Part of a small language model's weights.
Architecture: gated attention, capped logits.
Each number is 128 + 24 x the weight over its row's rms, rounded and kept within 0 to 255. Layers, rows and columns count from 0. Numbers have three digits each. The size before them is the row's rms in percent of the matrix's.

# down: layer 4 MLP down (transposed), 2048x512, rms 0.0516, rows 208-254, columns 192-255
# up: layer 4 MLP up, 2048x512, rms 0.101, rows 209-254, columns 192-255
down208 087:125114126151110108155195164145138089124086134104167100138108095138127143070102113134101146142127128146120112110149157124128131134065127126124110154120139161138112112159146124147129108133089141
up209 095:160103107113091091126123136172090129127100123099074096097165085140146099097127130115078109116128131127159134109138133108114098133077143143141145106126157132147106099113128144113143140173103123
down209 091:128154124156144101125148142122167121138144156157104107170141131141105107111103145146105137141097113097157131161126172153144114107134093117143121122074143150134129157175154113104132140113157114
up210 090:121121129140100146111147124137112099124143125118104100108133147142155081140160119119144130138152109103151171128140099129163133154152126135128099134148159152121073127044135127145109121154111098
down210 088:147133130072095149145129124110099153085139166123157147130137154127116172144136132110125140122131104155146130100144139119141098138131107127123108105119130109102123173091059149120129187096138082
up211 108:142170177114110124144113176129133136136129121115111131130132124138133111110143120076111135114141141120107091173166121099124157111184112158133099086117128109124135149136127097136084157149146129
down211 106:126111156092147125125141127087156184109184088161126114092114124129111122128148129160115127135157136124125141179136097140123120123144139147115103096150090163121110145146157137100141120148151161
up212 107:089117161160099110114118172102118100114103099105136196132116119100126120104129113112134113127114115141117136114138143092106130117140131125161123091095160112138099127163170112110128149117101111
down212 107:120125124145126122138137137130157138108139128165131139108131169155137099100168141111136129142109151086088108093135148139096142131140175105119119126150109124172116131146166118110130121116153152
up213 126:156163087099162147160123131122139146149125150129137124144080153116119146092157125123116116080127134087104128135171115126144127104124126109125126164105150134114136133116143095121138152156167130
down213 111:127096127133135108106175137093124103137059149125103125149099172150123111168127130136134123153092124122148131123108137123138110116099111150074111179132150112100142133136172107115116105145151132
up214 099:156142138118124112123156138134132134137117076136088090106142116095127131122146121137096138124095135101102128183124138106145161126141126121140113121158119117116128092129106114097142129156111158
down214 100:097158134124140152141163139095119110128124158088128143100137171141165155097078131085133127107124114127120156120138108116109125105126128095154125073129149112135113118127109104104143138136121137
up215 100:119154175137125122115112112165159107141131141189135135132154111153144142122143116171136146136125145135126128136139148125147133102106133153122130129110141135133075126149144117107131165084114143
down215 108:147139148165138093143151162111141123136085084156161126145148133096104154126128073146102139122142151132086123104135099176101102148105113139072121119141088120097148125132117130135146146106148156
up216 117:118114164134140098141114129128143132165093112112128074128131150095183118118107106133132103143098129115113088134185103128187129098134118140091100099109137116132128147120122116120120104092103119
down216 114:190113169153129147134133134162145096136103107090112096141098144110195149127134102117114124148118123123156153148154109087154127177160131134149108142135140169138123147142163113156106123102115114
up217 092:169154181119169137099141132090129085150124118126103123092130124108163092162110122128136137113121100118110155121119120096129102090087132086152156092110131131145102106136138135174123127185140103
down217 091:165132105134098114148114083115169133151170137168118141147122138120076097108136142114135078114157064108122124132112171123098111122117099111107138152110126132158149138124143116128154148137090095
up218 092:098152111122143133126118116106161148157161120128119108155142166132137139122170152132130088115130132140121146150143113142105115165115091118131132111130136104127097111117123151084112098151113137
down218 107:114103135151204153137145097082099130145127137141113124151132137151153161112104101122120183126140155113103155161100135107123125092078125127125122144106087179070138143140140099099140142155099176
up219 084:088146126105163133138098140127098136146134084150069169149131156120156120111122142125083105102150110089087144118133105129137107123086096164089114078149110103116084156129073130113134117145145086
down219 095:140119144139171139137136116132115116170135123125161127159093085157135104138126162085121139097083153121068132137150133143120157177091156117143147077131153139148102110144147134157132161115201130
up220 099:141096118100124090124128113087163093154149138142125127103128106149113169082106113093133178078104144107109104121136098143152135129093092096139164103115138121096128144177083139138095117140099137
down220 100:102145145131117123132089115097117122144122158118145141117134106151119123175144108149158117111135132095124161122129133112159127127125134143088109106140118118180165113136102115149109131130127143
up221 101:156117166128094137162114144137128104159136102125151142111114123154124124068156152162164144079127077113125130135148135160151118121151152080133154112129108119154159116123124128172135124151149109
down221 110:128159104135106125155130066152131112176113105129104124072156117138152105057075145104162123136144101078106113112126119119082104088117153103131105133158161112132124108119156100111138177100125130
up222 097:158141094136160118108102108112165140141124148130103145117129132152108161150162136126134176152120153144126087113099146110178111169113142143085050126158097116137095139112141131152127092139146164
down222 091:095163189121146145093137123143115142153063131165142139127128108150102092160144152110137168121108136139084127141154128110135109169119099101122150164140171139110143147148148116112123136131097121
up223 098:148126197142150144116127122153123088118149149130104100102122108156102138114153131147105134096133129128130140195151146138117118080097125144161173123112113132126117151136130140122134137092154144
down223 101:132123157163098138088133143084127123153176121105117100138103121129145136127048172118146162183115156133093135127169142121113124116133110111150150151150126151126136106128140148136150145149153145
up224 098:129125120133112099120140156135117120117158116127175125122145104145155101139141119141110117114091097159117121184132147153116126092103099139159122090138117135133148203142118138123147158138118115
down224 101:126129117180149119136105151114140105112097120152127089118151131121139143169141125125139102105098096124118128115125151143139157106171122104130185145109177108168095147141103148157113123115099127
up225 097:132153136104135141137114114143113104102131124105127181129089144131143172137122104140147095094125177068092120113124121145125171084139133151145139155180097112121104168141120094132125135109144104
down225 104:076156138125144100164090120191104155118110142151137157122128163134132164167090123160109114085122177140166172145090165194116128132124168169117149145106146091169099149134094117144153153103127148
up226 107:092156138119112092112110187148121092150113130074126133132115140150117137140145115068123107137131109108096105139142139161125079140186105094140115136147174148150142119124125113133120159129133095
down226 094:112126153143135135099137151123173146134125128157122161125129133093181133090123080120152121124147161091102087103153143140084112159137124135142098147077141124167145126165100128149116133124118126
up227 107:097090122150101103139112130138111110124121167138102137122136132135088123171130175120148117118138164146115126139144088115148155141142154145134133088075148132129138150151154154102124096128167100
down227 101:145141148164154187142145116144149154104111097122112103150169101113136156153165112140151125123138150133109151118129129140110089127148149138151110137155102071109094142122122112116140107155137108
up228 093:126106116160104103121150130154123133130156126134117167149065160126134151115104116171127136088132132092115165092118139159145144139092155102078124172128112143107117165164145131144119078103127104
down228 096:095122111162143154129096096128143129112149152152080155148145137142112152093145136098177121131114114162077139153131157112169126179147125123137128144109143163120139146095078137135154134155120110
up229 102:175137066185104107121115094139140134134142169132130198147130105123123123135099157114075116130112132158103116123108120116137102150134152114107148130109119113136164099070115097181092163098111155
down229 095:158131109129132113131203073130134148117147128143109129156135137129151120209147112109118150120120115162139138116156120135096147157078118132140077145115118121131086139143121173143138140115111130
up230 096:157153122088171124120116131159143112103105121118127144128131147155116116146121122116122139134141122090092079118149154072073174116137099139156124160152124068110132176143133180158089147114117119
down230 100:061144108185117120143133111121153113185137114115162149132124148157166118165132131113159124117139092128121162108113118128091158121124111104173129117107158154079159152114121135135139130139133114
up231 102:089100123081070125148133122102142091099102095125133162113181122123161162078153145086139085153107121153127119153132157139133134117117108128149174069111136152105157158123124137090132121111128127
down231 097:108143112121081105072130120075161111143121134113132142119150138116093116074139128147160139133123111124168095141122120136120139109119105182131136098117180137149088105109119139116090147148130136
up232 095:144116155124088149135103128132093156050103152148145138179163158153099134125104140138111151106146154133111114122151108140105099164151099085101148107135168188125148100135126112153134133097102088
down232 098:127110155144166146147102132081101164140113136101154142136151159153110100140112115095165136091160135151112091133144114137141095136092138140129088139165110157143113124128121136123138157174133080
up233 118:103108132123135112130132098148125096129083118108115142152144077097098147122106131108140156096132103100146152141128121120100101150117136076121169120134160102138112136107122133138094100114154125
down233 126:130131122116129129133117094112158147152138113121129112091104067099117163154105118104122119125136158139127187135137103115121170116099131080154134118119120161170085088142170138111079138098157122
up234 097:152164111156120137089115083151155114151139141134076146161125082121103166100128112135100139104163133150122133131162113125100100135103131129114065131156149130077135130117107110084129108091099138
down234 097:128147180117146124178116128134124156110138121160145150099146138134115173108130142135083119160128117158130078087139161071141100122116116118104092142105144125090117089115153116127122149106136119
up235 099:142106126116118125137104157116134151110103172175111131135115092116190103123138109119117147127139195107146146106123091123078130105139124136151130120132133113133123110152190103118147123148129160
down235 108:114121142107119178137116085132090097147105132119138126145132130125140134092114105128111173108141121109115127161124161159127145103133158118118129173084128150107107147152110095153147096130077094
up236 103:126159142096123101121111135166139121154103137118106164118150078126159101100133135123139102157161132093113129106064121135130115135126095141132145110124108141091131151084166148086096096108113138
down236 106:122165173131120112131156111121120084151153072110096147123105099182122105108116128101142120138142111103135137132133095148169155178139131090135152096112089139098150132140110132125115095152112146
up237 100:092116098126119105096076151174129154136152118115100142169143188119124120134153123124125142086144119101121126126145132108102122135098170116141165129163192171098135086177097116120142104105113114
down237 119:125137136132077167134158159117142124133066177153174178132127079085128132136138132105116148152126100159107133094089140148121104128129137097121134163125121143100104114142113124097154139157141159
up238 089:125112125082167124132125141170165130149142125137139121129149093158117138132114145117062141158106099136105104159102111107108141098099138169105141122077147129133122125137158118113131123177123101
down238 101:123140164133102089136154131150101088156123124083114140159123151126140121096132162136121117146145127128120129071108086097108121123107107114146138157135140147143116091106125160124143126171107101
up239 094:079097158108092128102142140121129132092120138140147144111130112097149097118146123113179100147104156088114166137178140129098145096150181181127077166126154139109135137129107126173112123118080117
down239 091:125159086119162147133138113108135112142119108151129091093157099133137099135114122120131135133138120094179140094107122174137083145136112123122109147124081133119125091150126153155111160123152127
up240 113:145137146111127150071175163153125153111137100136137117103089182069086102104111113115158107148087152086138141136143068140141152149104109114139147140108121106110152123124131132137170141115136121
down240 110:095154122153116141126158135109159142157164132125127112128180141186135108125131162110149126105130131144126154126118116155101122137130125126185083121147140119139103128141071188159160098148136145
up241 108:145108133092156136100117108148103092127142086152093105136140135103135151142187138140116108095142158138145128130141142096135164158130098152135148147132167092164150080105118142095088103128118091
down241 107:125193154154140115150162122171113130147173115150097127130087140142088148140099191133181111181115135131134151151135112142092102109116117084103127158092162116137129141128145154094135137108117131
up242 096:091130150111159160110139104107112125184134139155108118176133107144120107078078092138129142148134123137092119159154107095135099142122135134119138174136106107144125133086134159123130110126127126
down242 104:145122126152154120149115041125163132120138107083151136130134149129158106115095165078109117147152145138135168092119122116154127143156139111117101085133139125139135119176137175112162143082097150
up243 096:165155083087107092151130146209093128127112180132089146127157102145140154171132125085119125191144104092123131113116113134167154139132105086151140159128084105137119108110147152147108169113157145
down243 096:142136096094117139175088108141121105127145110161196096092104136102135100112151138113104169159129141149147152123150105131039094140139116145177112097104138146106138143152152159154125113123155142
up244 096:155127126115130154093135089123106156131128116148163100121121173126140091127118150132099103123149139119121133111087114132147169116118133143118152150131138147069097111120096155095119137109118116
down244 086:106168114120129094142134120111121175155103135156177116129133095102147145147114133134161093145093127144124101142081113151175160120198134144155153110109121180141102178117123094164126091151113144
up245 103:104128116161140131185156116112118127143117173086145118154102119091151101104108104107144131111142123114132111154103129128158113162121123154141115148119122116052123087186122168129170109114099132
down245 095:148131139120170114162103094108079139123119104088122106195136130132119110150151103122110094084121140088057146132134175138114120082127118145143125127124144115081128127136133132109122150156120160
up246 101:131100096180149096093115115084106179118138127144133120126158131138133135119084139145102125103151104123116180092109109109125168170129105139107140122100149088127137070106118116115114093167127108
down246 100:112130154114135137113134115127085156166109122114154100099115130128146142116109160094076119132140116141165150127139114177132126143113149101140151125090079161163159117115073105122134125135132129
up247 091:080127068141151179096121132113106163177137127154142176123082139138136129133119123155120148101124159125128143139101113120108092153138113165108144142110128123175088113114103141147084143122125143
down247 087:098127120147111130163104156110091149144112105164118131110114150086137110083127094124089127140165092113101113141123164103107171130149166118133092098138131097137121143122152093109134148153144109
up248 110:134136130116152150149124152155135100171130152128133092111120131112164145176115108090094109130130151121091129135154117128128123116138125161153118136092117100136093148118096147141107152138138165
down248 102:182113165122121114165121118106117138172122113121108147156144143118141088141121141089159134131141148113105131116100082103114139133116112133137177152121112109125115140157128124147119181137119157
up249 104:114104120146088164121147129154090133115094132128115164127182118130126155122151144132101103136126106142104086137150113109132136114135066160168142127145082143137160172113127131102125129130123125
down249 108:086173148135141147101126133133113123152118104182107114075105129117110199111107147164151114120154104136120126123111131129083121126127130108163122147178155175114152198113120149110104112150123136
up250 077:136088128154114164158141074111164121120190129107101162106127144145136103142165168126084132095084118137121116125149132112157132128094153072105125115116177114130101140153106173068106123127099105
down250 084:144090105114142145163140119122131126143116131121140167115126146102111118091100124168145120079132107143159141099142115151126120109134117134150166101150187152102164126105098134109099120162105142
up251 106:120128150130135117146120145106114114102117109122114166120161125167139100116086142127086130116169144128131170153110106102142079148095086127129048113095137123092159106117130147156133127097117104
down251 113:145113121138103157107109106133139148131107149144158116113103097130105119129118216136128118113140135101111112123120127158138161117103112114124123077122098111150112136110128130125160146120118093
up252 101:100095134133113134140105135127117102158139140115143171087137108116101079118136169092143121211100120136084065138141128116143133153147140115131095165133152085112129141134127112105131118155108147
down252 089:151169121134121099126123118112143100152146140102120137130175103106100110130129108142096197168131115102114115137115112165127123119130141138161116121119137122174124110166126115178114090116141126
up253 091:094167126133149128154149142127087084152114145152140127138177134153093157188123112143107138144139124134141120110123161104160137154160150097140133105162130093098110120140145122116134112140138095
down253 109:116121118129126123076143127105123133135114101151153069127100181146122097175124071131163167094119141153155142093136120140119162135154164116086115081138103131171125138103108155138124117122135090
up254 098:136094166130116153130162135130070124093128120158125154088137104106128134089113144138120134127135091142079096138096156148147116133167114130121103122101124098113102126179156101138103122148164122
down254 101:125102153069130138142113105111117112108119127139083172123151139148168133098104117173158121119094153126108118131119131124140103082097160156128112145166103077116128098152099148133133116127125131